config.yaml
n_layer: 10
d_model: 128
n_head: 2
n_kv_head: 2
head_dim: 64
d_mlp: 256
vocab_size: 4096
activation: "swiglu"
norm: "rmsnorm"
norm_place: "pre"
norm_eps: 1e-05
positions: "rope"
rope_base: 7500.0
rope_fraction: 1.0
qk_norm: false
attn_scale: 0.125
bias: "none"
tie_embeddings: false
parallel_block: false
init: "normal"
init_std_qkv: 0.0332
init_std_o: 0.0
init_std_up: 0.0332
init_std_down: 0.0
optimizer: "muon_variant"
lr: 0.00875
lr_mult_up: 0.718
lr_head: 0.0118
grad_clip: 2.0
warmup_steps: 200
schedule: "wsd"
decay_fraction: 0.887
decay_shape: "pow"
final_lr_fraction: 0.0
batch_tokens: 16384
seq_len: 1024
doc_mask: true
train_tokens: 81930000
steps: 5001
dataset: "wikipedia_en"
Each number is 500 + 25 x the weight over its row's rms, rounded and kept within 0 to 999. Layers, rows and columns count from 0. Numbers have three digits each. The size before them is the row's rms in percent of the matrix's.

# layer 3 MLP gate, 256x128, rms 0.0752, rows 49-85, columns 0-127
104:448498513500490533525442461455479540516513493502534523508540513495508452519519477497526479490533513514475479510522510475508497478526491486443491507562511498513535489514547494523509500537531487484471465524500522479500459510467528522506456532493438499535478509504494525497503470487538515474553496519505472524563515506491488509479445532500511498519518517497493519493508487499517499505534
091:530515529500500496525514527510518515467497553498447536455502543467488498539495488522494491508535529498551490474487445521504481519524496549458488492481533487476456489534457468497490540476516514511532497514514487515546484568467482541504501507522502512510499500473502445517486533485494508479483523518476479500482512501506469477540491494448481504499495483513469537496502498533496544508531
097:486544486460491530463548484521456498481504501496494515536540483473504460534486471475518498528503506494499498484529519458520523437522522507558500494502493476446493513496527478482458536463501507491516451487516539521492486502494508486495550518526485499477484521541522471465475493520518478525489502471514523501496479550504507477480483473495493485555508518531479472525505452492526544486483
106:562551493470545497485487482512520516534517510494514505493479472473472499482491527486483488544513505445499502529493530501487478487513491506487503496484506512523470498471532521511464496570498498543489492492502523540463495498539497487505490538510475484524530485495482468494541470496486462472477496516461489521490482462570491517513519513513489581515541499489468521511515510476440503497512
102:494486496520497507499524480493501495524494503498525510480522532512512462514518538526478496469470480502515498494529520511487538502489460532509505483488535490511533453514480498494483486495516558505467488499499489493495538538475475495483477564536514495491493540561540507483499507506517491479501480498524499464486470492465503501547513583486496514452457539505500521581531483473488542496481
088:476480503493478481459446473510490475565478537491496470510489497531521506467462507518487498449507506488496509504503481474556487455493501532473476497469527507544488478546531532520497518560492503493525510507484524519452504532521504520453461491539497488504477514481449450509481494524504508466464504533482487492462471490458481534499493480522494495503503514501540490469530486501492522530497
092:480514552504507497501470491466459557534530502517525460509495436504494499519506507463479482508542532452504463482538476531493489531476477513502473557498482508542493496464475487494536473526537485504507547498474504510489529481505494532519468531487501508521514486486484495507496485491484518486491507526510467512500479529522492505454538481518434544506517519498525490471514506502436459510492
091:484494558499520509513506494495493492466499469496502504469511484488486465504519478531496475438525529483542527478431481511490509570523492514493543551561483457480490521470453520493526503498463488532541555488510479497518499519522498498517493531503476509501553499508495465468452483517500507507494491487456453511520508508510493505499482509506507520525494541513486524490514454466517505490514
102:553518501514514505533523536507501523530513441531479501504527521522519543493518511511489515492529478514491520485506465485554538510487499529489499512500508513519462503496513469502493491492537496518531473494488562468480492498494562504511540475517488501492472531479518485523524545469468514453485505466533545507469520524445573471557485499466487503505525501486507485516506495518477480503495
098:557507516501527474491488508506518487519447483494535527510540495464491495519537527511485492483490508521526452498534515528533487517536513534490518527514552486517507503558501500507485510508520516473506498570490526514529512484489512505535528499510541517496504514479515563448471533506543490494496519519516463473519467437483491506482508515492449500526505494539489475468497468506503485544515
111:547468466460523500493531504453497546486462522520534514517484508463513501529510511518456485491537483477483526518510488487537514544504481545525503540487485525551525481487500500494471470496449478526493491549467477445508471498487492521517521531469465469523513497503493496533537477493476475495491480508457481546472502507538518494471491481506526504508486506499499446514521525517520469541514
095:519455487458479556505513500489488549530507530499487460500529500546495499518520473476508509498534554486512513500499483516510548480460511500477486503480540491513479457495497499513484500472505508502498538500544531484502525526509516532493492501506503523509498514475466511471491518496551469493467455488470525516519538488527483536515548492534534447476471483515494452454532489460527499528541
087:495508493472504520520543517460465466512501512461494480476491444448526467475462508473527513471508467504485486496485499524481506549516523562483467538472496494501494494514492500496492454503486483500464486488547499545463480504498474512509463509514503502504465531493518479488539510508482497502494553495437491482488499476457487476551523523532464483529484490551483467498491494532479486515465
101:496462475514455511529480495520517498539518463509486522476511490483483506515494507476505520521479506521500531488527537506531507479537495431494483510512489492492498520519542502464540510561528510480473511538475485486514477541489525499486436508457488466473481544465464486514508495463495491504487505512485467470503520514500498508520432453469565502461509504497486517511519506512553511489485
111:513530537495506468510506473515500485512496477500513518500491482506493506473495497552499531492471528486552480554514423502517518465497492529463496525507514473483477505527496486522444460483470509535537514529501507524531540507492462510535533529529531499506509516542482472469494483487531506434499515472484552458533505489501501515504498494478508470471511516565514465480473500496480492491501
100:530459529471527574522474484512506509507516516481519564487504477516485485541502496471513497520566500484502537476487460486503505478479503520496505550510477487456485510495484538525479519480513459525527532513502498530446502508499480498527519471561506493492510507476491485516495493479466491448478518516485484520559486516516475469532503500522515504506511542499550529488492493539458514500499
103:561503549549492482467499493535511485485523537526519514525476463527494474437513505503497489513509478472503498516513469504478537561535503520526530518489509511495468454485501511499486490452494521535506520526499493526525469496479503528531517502520484475484494494513504487514482555514492548447441470516504463512497461515487526468511509547528482515474521503532521501501495496458505466513518
096:539538531506471494501447531491550482515480518483495518535527500504486463434505469503465498499510495454524482515485461515455497479505497529499485502520480511476511437475496528512493504485504531482528485487474487471498441509492509527533513544488533487487544499506487477485458501502506469518501480517497507487489498472485532527460553499488516489440485503527530459492508482542513466478465
089:524496527515481476555492506509482514521481489520464503509485487556496497526457513490514515512504506450507497500546530492505503474506471529456554529471519481499535550502500500480537479459509506500534492546470473507450502502545553489494503523482517505507448469515488467449489514537508490472496500490494444492481495511506475519514500499487590499488514505484512525491485473488479502523489
095:483533480455487528530505476471496445518480474535492487527490524552478518453530491564511459456502555499495527475494527547455510505526490507555510555481502516481503520446519469488508506520544500522503505494517486548514465477523513500489493511527511486508493516485474495500539491513530516527520510534502538511493514466501542506479525520495506508510471484516474497497487447484509524511512
103:499515505504471487510462529507512500490520526507509514475452497510521500517512501530510469486502493470489459500521468504497496493529507498475494464545567519445500487506490496489474456521510538513518489487503489558493502526543486543523493533547531492508490469467521478421500548545466493469504534497496513497531538511493508505513493454498454522470494517531536463476465501528484483505498
098:551464501488487490540487523514516485489424488530554536537494496540515535488459512494489491508469483514490531506525482478528508522479493515535490505478504524582504449515521488472504540493455539510509497516491470492510540493485534481491456455514535466497508540483509497523516508501483538502463472498523471519483477478538505508518471521509488495488513505525495474466515533492520529501504
104:487494432417494481492505528520512527531492462502478520514507478536452461502520522494525513507485503503518489509527468500543522518498500516457552479460500489474513546507538532483532499512536530470522510510474465531499526514492522504508490557468484530493486497484537473490466536501499464500495495516494510486509490483462492539511480502504524517513488573511517510480474520539486521508502
096:457543460490454490489516445502492490500462507493548453521477551510460471492501496509481506500470501497496491518523465447472487474518465502472515501505516515544507534541503505519517526512512525536532522538497475509529537440549486489509500475500479464523505495492501501519492499453478501480498498448502516507494471468471508507482494467525498494482449529472480465480478494465514524479531
098:517473525511515527519515504475476490509489503519498517489466477480494463531486476518475484485527496458448509505453489466527494459472522476471512530514505536541528484530495477526470556499507514468517519548517491511508476485523470496556507496499511472521541495493541485491431526488525466498511479521520485504487452526493540488477541510479546459504512492491545501525533515466518501469505
088:532479502513505471475524465487527499490532516506486476522499479514463551539498490507518507467536499451555520470555497468499488484482505515495516514479517507503506478491486504528498513500495519504517507530515479513472506492462533496518501483528503470507534446523477522498495501498534470520456485540472482426514526550509448477531516480506442462501504502502511525504549487523504553534498
087:489457491517469490469513478513516508493454464513531514532490547501573548517478488486490538522465495489482493506483548543457530507476482477475489454519489504511537509525468501493465496465499497539503463510473491515510496480454504516504498485499519465521459484491486514533523524496484507493517537479506512463506463514501475537457484508523483536510518480498446521544513489468453500516519
093:536495520470515530541476536496489511535512489450483456491517518512488528488476458513504534468492453517465533482455520514519479496509520481527496435484494511491476521472490529504489510496468463503478501473525497468497460512473507481532498470457488505477503476466491499497552471491507526536496524480470499492537508515559504520521494466458461504466493460481467494477463541499486480526510
097:484511505510519501516549517492483500527521514510513510529512505502502501496453522527476498532505477475469534519498489523548503524495522512506515481518460527488511460510517564536497492451535497528535498531489447517476546458514515463510521509455485526493468545521509522468519507545488483509507443554525546505489510494499474524527452477542482498505499464476509491510513528507464472499495
103:443524441519507490469484501465497473527544440513514492497498501472487513479510521504502538499491531483498511471550507528501462472523499498509481505472466514561494468509515519516483473469496487569529504510506469518479548470497489479479445513490510493465492522501502525524527516463454533470496515488491488529491509487510478512494492484541494524481540516475515480558484475517479480497466
092:524509545487447509540501530472478496498513521510523449511549491498551515476496453455481542499485497501487448488507478530466493481476508520522485536508503501529527481493479482467478500522519513533523506541549488497486502537514471541486533540524474472516490539511497515465523502520503506509488487469471528540516501497487485511508466530464463535499449496530500504445472494480517508509515
097:477484507504543537511520512529490508488502471510490491485505480485562531481546493466554530528540476516469516469500513477494448515490490522533468508499477531532501499479495520480498475481519467460527513476489491503466513484481490492508479546455505502554454441512526507515508535491463483462537474506463483489503516502499505531507557475487515496503506499450487486491527538528485461523505
118:499492448537500487541535530498538490505522490484446498486485510496475513489526485495518517506479510501498477459471531517484458483481503455512510500488443502477513538513457526565509523509425492491460509466527476475508481487491470494483500515458522519486503470530504493502501548513491523536516490517492520505467533490487531507493468474498494530468532465556476513530514492513466483457513
108:512423476491526475524486529517539521487512507518486475488490507489492520535485480478516547543505504499498486531479510511469500510503514523501500436479504495457479472523483522478496486462477564497521546522445525506475526569489519502495481496479468458513513483486521485486481466471492463492508478524484501515498458437482500476543498488477518502481474529515463516520489530525482493507516
107:518506494477480483526506463468490460501472497532485492527476537531484481471473534504516457481498463519497518478476502495485500498533438486454505518510499504504540530539535528496519533513509491492515468514495499467481509506484533465540469525494510455475469462508462489502495511494492480527481559470495500484479530488454525502503470509523464481439535510480456469463477476494477469479479
103:480512450521468509474522483509507509503500465513491501503487508527495495485517495526473477511491511509561470467538508499444544488492517494490480515504518467458516496512458461508515484478542503467496485511517464507479515487502488494497491479495490469516483496559500487502523509491493599504534444501488489484476562503503513543506481513547477566507526502521482526451501494518490518491481
101:489452452487481493511512517500510472495502479503480511526479495482509466499514513488511511467439536505498539517521494527475478476508472487512512476471425477501516496515491532554509503451492469494489458502511479555529500514488468511488435553473527507457510464510474516491547487507484472476494515499506517477482539529451499520528530497521504474481527497522528466520472515510480497487530
# layer 3 MLP up, 256x128, rms 0.0736, rows 49-84, columns 0-127
107:480485495535460486506535501461514485472490507474519535529501494501480531512504529552526525484500508506519505524544492543489453461481461461471493480488522516522498514513515524488481510554485479532507478502468471483503450500485500518491499457453513512491513504550467469496498449508530470494535472509523500496454530493511473490474510497543501500453529511524524522535531533491461542470502
097:530470532499498523497435457531544529499469485484497545492478461495513472517492478510496491486473538509513522506508458474496526525487530498429468530507520469485493484544514489504524514447470523510544485507491510519534492533463546520532493514508510544512498517489509474494495546539509478483498478521496504524464446503527486516530540506473521489502473486534481526516520504501477484466481
102:556475496530504513534482470480512434519510506502554497506514501475491482477494465493531516491481542484498538524495506502477511521551508485537490455505507495479488480534486495513508562489503522514499496524498474523516482511484513510497496471536480492519502500480471492492550445561506531501558493462520518477472478476518474528475498504457472482473446487540458502465495513507506504529487
101:528525477461516504497464493498519492528521485507508452497479480480455518494514561505487549531474514483507526524491528516474467481536504508518521497476501477528474476527494502518483484556491505543506534476494490552472472488555544494473467477509510471529518502451441507486506475501467507490490548549464529487479519495547471476506503459478473502503485508498497511493521490519489496525465
097:529445511505531509503538510521482464526496515519522499525534504508492488495536560510514502483519466478528487471488528485500540450485501488490470450495524461517512473513465498471497466520496534519493524514448506507462510539510481484549472540524531485502515516519492482499518461511508491491500450484523451492488431470492529501514513532504511496514529530507533502522537494465481512476538
083:538509466518489489564478460488497519457490486523499504476514514503492469542525483496532492507508487489510492503480511483467542561480479488522496538483477498459532534481526509479523519517481541521466485465481533486546490512497505457498550515464498455507487493516518524539504495522462483543571510471506478522522491481538502490471511499469492484472480536516505496526464511502477465474516
097:472489503467517533481505507506463494506509501494524493472526460481510501518467484499473463516539534509500493553515527499495442492504522511493531474487498524527511494486509480510539521493481501447506495523454477528495502513552536511516489520481459487499490488475520462483473504504529546551498477510489502526474554496559542568512524497494463474490503554535518478507501538531492492515521
089:492501550514505523480501453539517482479518471539459502526544497483513495491503477497544511523482484491545497506525508501519511511493435463532556545510512517523479500508504500488485502477503486483481473523464517511444529498493491491486441521498465516507450453500513496531494447476459487451500537492496481468516504470446524492531479505492472498470528472498481506505519510474496503513533
104:451490485507507514501502484515504440512508593480528537493471529505483486512452496455470524498462504494524506496498495533487488485495512467485522478509489509489510521520542563489489544522500521502482524497495446517522520476498448481477503508493526503507505516505508495473468461538486491487517539539501482532501486447530482547475458520479538512523508516501466515506481509471523522520501
100:486467468489511501526480491484444501510538492510475487496484525561507510499504495502484498504520489463503553485480490464489536518480479492550522486491479534511501504454515566536521497503455510506487483469563492468476488528513504487466490480498450482466529491540510481512544502515453539501501492493519549536491515547521522488511494483491538471516488524489530492516476459531487472488499
107:527427498479492470504551512467493484476508530528509538527504522444545506526525536510456504488520486475490522494481463477517511526473495560519489504539508490530501467477521467517507484504478504510497452488516449506494500510483475534548517533446454519474498546530542474469492481537474509496460489479498514487479480481497480472474518475505499494509487496500517492488506494514529506519464
103:509475518471462545501511523526501520496548491486504485486526491527493475509439498469470542513511509537490469532488482490490493459446538484461478466468543521491482475522467512496498506495521492462539501492484544497530486538483516504546493511504521504505487513471495471448503543490560483502511456487489537520525506503517527516514555496503553481471458484489505482512508518468516484518497
087:502511500531513467496469536502509528535488493523516507521498533523458552532518468486495541521470526509491514530528503479494512488476519485510471448492509500486473510490494483540471511464485487480556518528482506434515523496510552481513554501468482457511493518475464506533482502475489539498465443523526518523502512499538519500467494483447524513511538496481486497518526490476518486499549
108:481475468490464469488517490495482445509504511520436520529535518515487476492511506515483478477508516441483487466501486528454518482479513518482560531536559516469496552521465537531516523514508517533500506498495496500521554483478520488549495542509505482530510512518494526495539520479511515519510482490477470519475540447512469542501516501512492498524474533501503511524512531500531517477488
100:494484466495521504536521488535476535509503485508482459525510535533495475527553517487506477480526515511526530510454527527468521493492517500480482487518514524511531495507508524453504471534527520480504514542486500522491459509559534472497492510535542482494459479441479510567490517494457455507499456511500506507488491481500537496510474502501484527503528453463520503535512455462496514492492
099:519504484482552485505510469541515457478473492480509508480517485520479493537510493481463522490559504520473495466470469470481522461494520520462512464499509450481500476490490520524511509472576483514496524503503483492500510542495499497505484523502550552506488503487493460468523487528477468482506505524472472536482501497477478511571518492483526511478488469495541548486483536520463490489464
101:525514522497511483516519521496464500503470500466530512475487535484531481502547500493527500479510519490507535513511503527519493522512478462433519501506538517501503498464510476519477535500510528506545483505522478463497502447482477513471514526491485528525514528494524503563508487510495537500541479533525511512503490472507532487501469486496511554537512500462456514513507459573497576513488
101:518502453543467481511467519517480475500482523500451488492539454516501502446541499533512509510478473493511544508492501475471514474513489501506496535472455502502505480485525498503504509536538459547474506469483496490449443484512516483509494508499526538500482461516499489520524465498501503561480501499475487441490551502547508491473495477472475514460534494503492485531479473512464521490478
087:460483553493502480483531500513453543516477485474469462504468520524538513493514539514500517519518502494501470454498539538461523472477500523487530495500520472472515507507470535528504508439493462492511466512514492509477491504527506463507500505477494545519493489534525507505493497496489510496526544492518446488524498481485478503546496531479505505458548488554433514457490469487484519508509
101:467501454484488463519501487520510477480523529491513525476549475496462479490528485504530532504492477478534456498499476494469493512519524491497484511496495501509519484492573483481487497472501556459536474548495484508477512517526513468472528508510557518464467523520556475490484509482485535500490468469503515501460499554490523471509479506497510513461491530480500487552508516468477522489448
092:480495515456509541501518498498522512493471508469520528519507492560453495501512478484528513478487488544486526486523514490510494515503499522531518483502500523536494484511528536482564535477416499508510524504488492452487482461461487506497501500438486504465490529519501490517480463509553506529504533494500490473483450495491482529487489492551513472512469513503464548465485490501508480526456
097:554501505467491449518506517514556489538510500509485514509488499518534512452463506462520478501482501432471476500511515514500446495552523508493522484450514514542520453492513466493497503509468505535476516492488506561468492502519551493502486532520506489539439508480521509517488485510508461486457509473500511490507467503468539527493483488512473481508496539506491512491476486508467537480488
105:557495517539471527541513522459513488496505532526499511502524522471503531483461503491506514477511485472538511475526521507470509496488466481511484531553485493529487486523525508515482491472490525570487451512526483515496492511530460499477510497526503472514515490509481538478506489509489501498467505467527491506488470496493510497518500510518452501448486483546533457511501553407507531500479
098:465533522554505526483513442464475493538522511488523479509492537515462447466476526498495485487484513489505483540546534484515520501523448488503503496518517501493511519483510492488524513495493485486512485539485544487505481498474522481479502539488467473551520493504518473535510528505467496509476512493474502538498510503468509506407492478516540508486536460481506521430511495490488484519518
096:530536464501495472483479504491519508483510481504537499487504488510514506520542469558549511528507503505501493526481489478509523468526493511521492498438476430473521477486452494525536438513494444522463485493500499505490493474510550507483496496508449502512498480543491466494522511481490502501509515496520529513456466499479468479516477514496445516504518562478456497475519527513512499490536
088:556515476488483503503550482486486490497503491451496449499481489522492503490510496558486514489478484483541529520540492477470506508478486504489504487531526547526474513487486522536466516519453530495503498513493489507482475481489495486519495473506488481475565477509471542493517537507556517507469479492498500461491557528515470470526472507465451472499523491505547534492497510541474553508491
097:510466514547492481520485513546484492504516493523474545511546495493516548519469477478520585510469491480455534519495504502502501539495474480494476486544490496550487520509483456517479508499465491536501470487489512526463538505496499517493496501517494490516504511435495498478490500495520475479466517459470540475470474523532521516523474489487485471544475488509472513538493467497536539529500
091:496507480544527487487488462520497506494486525530520521521460513475512487531550543476530480508522523492509494514502495506493525533496474522478480551519529547534545494508497470532530480472535515484518493525490506522528537506496488472472510532510469514498475527523505515510441528485533495504562483514525488475470502494478478497473509510524540468551483543507527520512531502489576529496486
100:491536491463496500514486511519487484513520513500502462510527452495468489540514488533492538495519560471543538500491523529528513466534508538465543454494475504486473436505524476486454466498508502491502520529489447523494564477556519493485499506500487525498476501493480500493480484482541496495510506524516484471509505504506475457504505502544454491505518541456508509532501512542500513496471
102:502535514539516486514502511521493499469494487538525468452555497459491522507468479506533504497542501473536491518530487514451462498484499489497490520455484492483468507546515441490499520509506496505535517477492475569517483496520495515449511536526540522456496505499495491507451513490442515470479511502494468495496482507483526513484486494491513444489442513516499497516504503555531521488493
094:488484514483507512481497527488492505483481523460532443511497496517526492464512496488473555494483524522495504524470469516493502455462503502518456514477490508499577474496478532434493478501520504540530510502528483460497458531500485520488533523509502456493494510535498539511521513487463537528533464515472538525479467467538482528512465507490488542509511528490484497503442523506513510482501
100:488489546491516508546501491532502510511487488488488526521504525528543527515493489489499499451522512532448522540494505510489510507566492534524467493491512521536532492494490503503506508491472493483508539550482494473521471517489526448524513471501460478554510474518513469441505485517513469498490410467514493507524525484473513489533498495500545492528512458451500513520496483500504486527517
109:483497462484474488544493546550488502515506474507479494465517553490481519496527561528486508503526458481515540461531498513529473497501480506481554493475518478495469457493486513520487496477524477469491520485454518505528519504502498506514489506493545512478562492507514510506546481512491472555531526530479490480476503501490535505522490522498568506460502517480492521547504530527480505480467
105:494487456491526469468511523498529477523519453543497497509526524514500505497509512506475501523488519538481486502526537527483509471548486522493495464521525503480471481473462495482542444441498519456521526496492527489495533506490489513472489527491473523530491549518556493496509497510532531488501523463509513553492477458474494479481521507497472513516469506566478540499521531529531499502540
101:525470517485525514500430482486488470489510535481512494513483488491489499503512524485529504500544504508516529501458456510515470501467458462504518495485489517572485499465535490493476481516518490471484515455422501480512487502513501464459475519457493459517471492506463536495507494501503500530475508546455513538496497484506501556519491490496480513532536463471488476512474488460481509508466
096:476481467487525551490520479525525523498519467498476516536490508509471478534469504488457487537482491467506522485489530501516514463477496492478535482491484497508538520454481452506490527500518501489475518483480465511472539506509483491539513528487567534459492536516524495474458484489474475453530528500467466534485470488473492498531522490494486509445450486462479489494454516531491508496481
# layer 3 MLP down (transposed), 256x128, rms 0.0652, rows 49-84, columns 0-127
103:475500514513508497494484554458510508497529486539497481502518497492517507514507545490464546483424481503494502499475512519501469519478508490452450498478490485562504490493542464516471479501483476485506509465502479470517514529526500505497514476515497533491490476506524561509477519504494556492489560513501487487558498524501497519518539480507513530479491486503492506519530503493493429537555
096:488479491496545519500502466519528539529512466493492500553499463507481442520459551492441528494496511521513493509524508493464512500456492489536529490538502514524507524533483477458488471480497531487503517507496505493531521508502492462489517470497503524537468506544509536508521485516569480535508487499547504507495474468507441514471531509485500471507487481485485481510501485482478458555529
098:487510471510475486500509460484514506503484514468473515500467475522543522530519533494516477498481480488503490531553501508546529505484481502514478510522480496493473447493515492491466473487539476505501537516541537449547518505515478495470525546502504490539535468519537464572477484459472492527507491538493491504507501520510508464493478486503528489521547519461494464470528485443506502480488
105:557504489496540476465492439558531477462486473497500508507490485487517496518512465460483467527508446495507465486507537493489491512453533529505501482494507495481458480480530499525467514536520523541472507483479507521502469494520502484492509555509515537456484512507499490485558486505533502483496459474499502533505516531505493529496498564509505526532539495484506518527513491478468530479539
101:480479488478469496519486513532508514474535518493497452477496470443494534495472451494545474504531515540490503507455496480512497512476573504492518503527469527507508563469517496524469484494461443511516513500476514477511463460483522513513521474488503502464483474446495470538513530531501512476484501470494489532518543518550487488501496458533500484508539486490517508464499507490521502498506
088:494501515496460509544517499489480538469510472528513506503512540487463501585537495496507465557521510505483450509501496552453476496496478516476496524462499463493508507510499493498503530500493494494500516456528467513497517520476524513508506492478521466489514499477502508502479489503485510533550496446496478517500494490575499514475506503476464501475496537490488542512418518473497467523492
102:494483498469515514450463537550479482496486477523473520500529538485475492485512536495462480524526528510463530474529531493495514520522484534484545494484515542521519522512547487484499517508494490458462514507487522534511540493517507504509544547524498491492442497470504503486479530514475487494460514484537477507476483516534571497510489471504477504514460507515502474558486506497538538484519
093:481555488458527516503559476545516512495495461504488512500493477466481476476454533521471452477505500489498493481456506493503489531516497450501516538499531501492497512503509488475522513495476502535525474504468494541456483540526476505529542472510453531503518521496469456500487470500493539506464489505499437486432524503489477498503525495458483516526520509491493508479514508502547475479503
105:568439512507505490508488491536540533523502483493502482496502507462490518521496517555492496540522525527509495480508471451453492501501500546517506497556527510468533465463498507504503523535477503446488471531506563489500509556507484555510465530505501485469497493531489524542491490501500484536486484541533507537475515489499479499506492500476477508490452524504487488490506464530512484497505
096:443522520528496444544501476542473461489513499532479487535520479475505485520530443492513485503526450503499487555523534489508478478487490480485458496508461513510511492496520472539489516504534494548514543501494515493496501537523464432470473474483500473468498486484488478537511482485476519469494510527481538483499510467484546503514486532497455484485511476485497464498494495532482516533513
104:462503484477473513464536505505442534439510528540536512508530481504441493523482507521496541516512487510533494497502491504562537510499525477481505466468513470481526480458517497483479503507487529537492497497478548472470524534498490519509478491515482521503543473509481510472495526511523467514486508501536548535478508489506428477503518503529491489523494489483503425510519499491516516507479
097:441472545504486513458473536540529497492507506528498490486498529511496488553486523525464528504464484539494482518468512518487525489505557497462496506501519534504478536502449510449508480526481494472523480522495539490508492514476478505488506490514537511489499494481512486543483497507462526485496496480531540477499473517450482482461501496458538488530538490488532508558517554515470508502474
088:474512502538484479479448455541495539485529522486505491497460518541459474519571501491482510533474474489499515515507528513522490503484461503554487477495484511504474470553470497520505531519479533489535494478516513496483515515487550508484507533495485487556473485520488484491476508483508512511476509486437530495494478485485497483517489490468522550479464542458519476526500463471538500497500
107:487508470498540470521511501518524514493476479532529482538454467516508499486516512505472494501495534494504506486505509455509504473479508507528484521471482505468531482533474472506516502497507462498512525502496508493472492468485494541505472516555479535448511482525535443480490501530460492437444512495537495455562478537475499471491501551514516543496477465480534491504494469514470507508522
099:488478456497514498488526466485522510495517506473512473487493438506504497535478521527511482483502456506489489517497525494502526539511510493448485499488480521537492479471535569469511523509516490476493543527480554525453496492505527506484495524501532490518484484525513539496508514501461502501489456542511516510510536535536482504487437463528489514549504431464481508470506504510486500535470
097:539493487556486472507504480509533498531500511501506497528486460511539475525523511520528519490521509512517507483506499491488502469508490469453498511499491476474546488500511503473461498486495493531500494502493524496455500526490476502487486495513515463464551545494489490495494523508493519488543527513503533522561519500501501514577483532452521526506517522461469454526513447541445542537525
103:502506493496536480539506503521464523516503495519507527497513522530440466498501469494482514503503494521491494486516521458523481486516516479553462500499487522470464475548465515506500485512519472501507473543533558531489507549498532536479533495502508504480483515499511541451490484473517452541518465467472487455474531495520484484478524548499485445525528481498535470463482506479492511520490
101:532536462504495504477441500499525498506504495484493493495493457492507512471548471480543506498512462451524492484468521515532505463546481510548467478453474498491545477445478520524565509500458491524470483510473463479492452492530522481484513478482476511503469490518513489517531482501475525521473480508552483463521518470545477524486474478508502515463504515507520499516475477509497505499507
090:518497493487478492533507549520473542528497505479505529519479486500529506503494552473499507512491517506515549498496510441505490532521498500512538499481535528480517509542492514527508509464501504503517477508489512509508513508543509483522524489482504496501481490490451504490505496531483464466555488513470487469476462503530487513548539514497613468550486487469462521502505510481458527514486
100:521508512484534461476516488510530497493455526534478549486491505435478489528455542500558541513495468507536457457522503502519495491478515486476512480496500493513462474520459496505529481497475534490517511509487507476519533545493541511520502458461507474529508490509516487490519504500505492469505534482519465507500537563502482492486454517493533473488541523496512522511521489466496522534452
092:468506549480467501510509489540497508451548519480511490515497513530516513501522492464547479512500502548480471471517478506503489447524499464497497533483509514502491485502527507545485482510506485480526567496524481521546523511503494510486526474497518514539516488473493476442522506543498521496496544529436518502512537481493493486549518491470498458475520528541472467482488522515490547504514
099:480534520529507509537484510533476518512490518460498505453576488526474538460470507495513499495518464489525526480524469497513513459438486475522509542528487460462513496500510486468520496483523506443509492505533535504506469522477517497537461525491510467456489494490463492486513486513489546539478470485508501497465460500470504503521503488465533487502544497471484541477484479491519489516523
101:498508541535450498536489498535562506502549533515456502489518471517459492488495513467447491514515470499466515513517494495517519493505499489518487510504510534477483471494453496482519446495505546480487509517504506536494475497483503497537493519505548477528476545483493480494483495494515440487474529478479476536436517518496479478503506493474470521511539498479495480526498456534546476533477
098:498510500509456481484493465470520504530480459512556510513462457501473473504488483489539462503505487463481482507502545521483486481483456481459479487518497521475491532523518487488449502465483513483495533557421510521475497482531457487512496473485539483484501508477474524526495482518546515528579518498491490511481496518493506515501516473495477486466513475486490472509510465535479482488490
099:474480550521485520540507502471495492519475512497478554494469473491474477526509515530464466467485512465475477489503488461512512493464493470469517545531450541465466508523581520482506531494532531469504521522508474519499471488493498496480500502527518516471480524451506517457528514497510482512487482513495502490483485514507501464479553472539551489484483501532513466485512485474498513537516
094:532510461480489517467512549447538489487495460467530522478462482518517490494483499523489556471519498501512506506502479466525506484478490475456500496515498553521545536504495512523509510476483495454521520472457560521497512486429501507509495442535517511500484491491479554490490504499544520541482506515483508511468518500466465504510500519495485504533516503526485494487476510485472552467505
093:492500464476498470444510511472487492504486466511534498507499497491523507483495511507485494504506494519505453514471507482470476494469507486449518492509559517469499513491471517481520524492505526501522506530472503512512477494521475489459536504489469481476496478539479498522520531532491529526530500536540437530518470477449508548471488505532517548490500512474496551459519541497433464486532
095:563490494525523511523519504487541545477492489499446496464510522506497534504560524514511492497486466492483489512497549466489492509499510480522502505472483479506520562486529503501504498515443440515516516514488507516508444502495517469512522502566436480482525482478485468491537456498480525535497515510512499491513491513512516484537489507525449495517490444487514503492461514522474514508495
100:479525513491498477480508524450486487502508466498496490464484475457548491473535508530511471556494484437489552538513498549520510497511483476485478474502501509491498515485506517500470460494496511491447468519491448506495514479512479480492500488455501490535444527451524534482510517512513497478495476484464499499476493513496510485525464454437468506550479500488465525465505505485488481519524
111:498504489485457509529479523523466508532492543486509532523514457499443507479545510513484475531484528493528494495523534473526494494461479476472569493479436521504521519513486487472528521499542481514520489510519468456497502485496523484453523485495521506502483506550486505465494530469444485485511510549519498489479497527504484498509511487523533506519534524490501513550461490494507521479444
099:520506487492489486474484503523525504434478525511524466461523559555510477495454561458443509473516502485470482473506515467505516516502508489485472492484509486531517476452474512485564475539464520534495520474496479496541490514502522486481534538531539510471466497496508506511481503500501522521504508504483474470488488521484472514470497473480494508497528490457501528488541529505449502495505
100:520507560477516502487490493481532513546498488499481548490494521532536529509478518541474543518505524493490480489491456499509541508503502495533460495491530464539506476496486460493506499521505497534549517539495479506496487545496471468533535505521466488511509491469534467478504466509506463544487500492510495463551542459530497523488518511497518481488474505463471525485495440519498553485528
110:458499464489528498511547462464517486511435491460520520538546497508486494496471424493479514496489495496496526510464527475495489460484528461508475460514512529460501499541484487504494484521527542501504483527510526529511491477512480459498505496527515480474493535523497486487457492497502488511508477490548520522470505495486528533515537501497461548484492508448485529486539475522526504469530
107:504496546523465523485500480514476501526508479463488500523508487502512518507496476490506481515498506486490467512533457480539524524502498448523495468499522529535501537466510504506465504448478466485531547481495493460514487495521519468502520479505502543532448486551487509522463535511522478481522497482485514502545501513519493533519437524490493464447471481532508494460465478484513511435491
109:510502542503506516536513495479470534502496525480511463484505491500512554518538536487504472490498465490488447546504469506512509543482497460526496471484531523532507514459496514494475493496469514492482457461509484490530496490500490487533502480462482526545477488499501552459471534480514513482490515511515485506527493505524520457480524495495550528548488449484546514514550498533455505460520
103:404458480486496529522566474506504488525484504528521520489537532534489487477493509547482464467517507492519497489493511534499556464510448467488515496503521483445461519472511516518517491499507510501500535524477488497516537476488492447505492516488495468477533514522490518549489469474500481528488467490519472489452519507496492509517496502454486542501502481480489482507489517501524492540509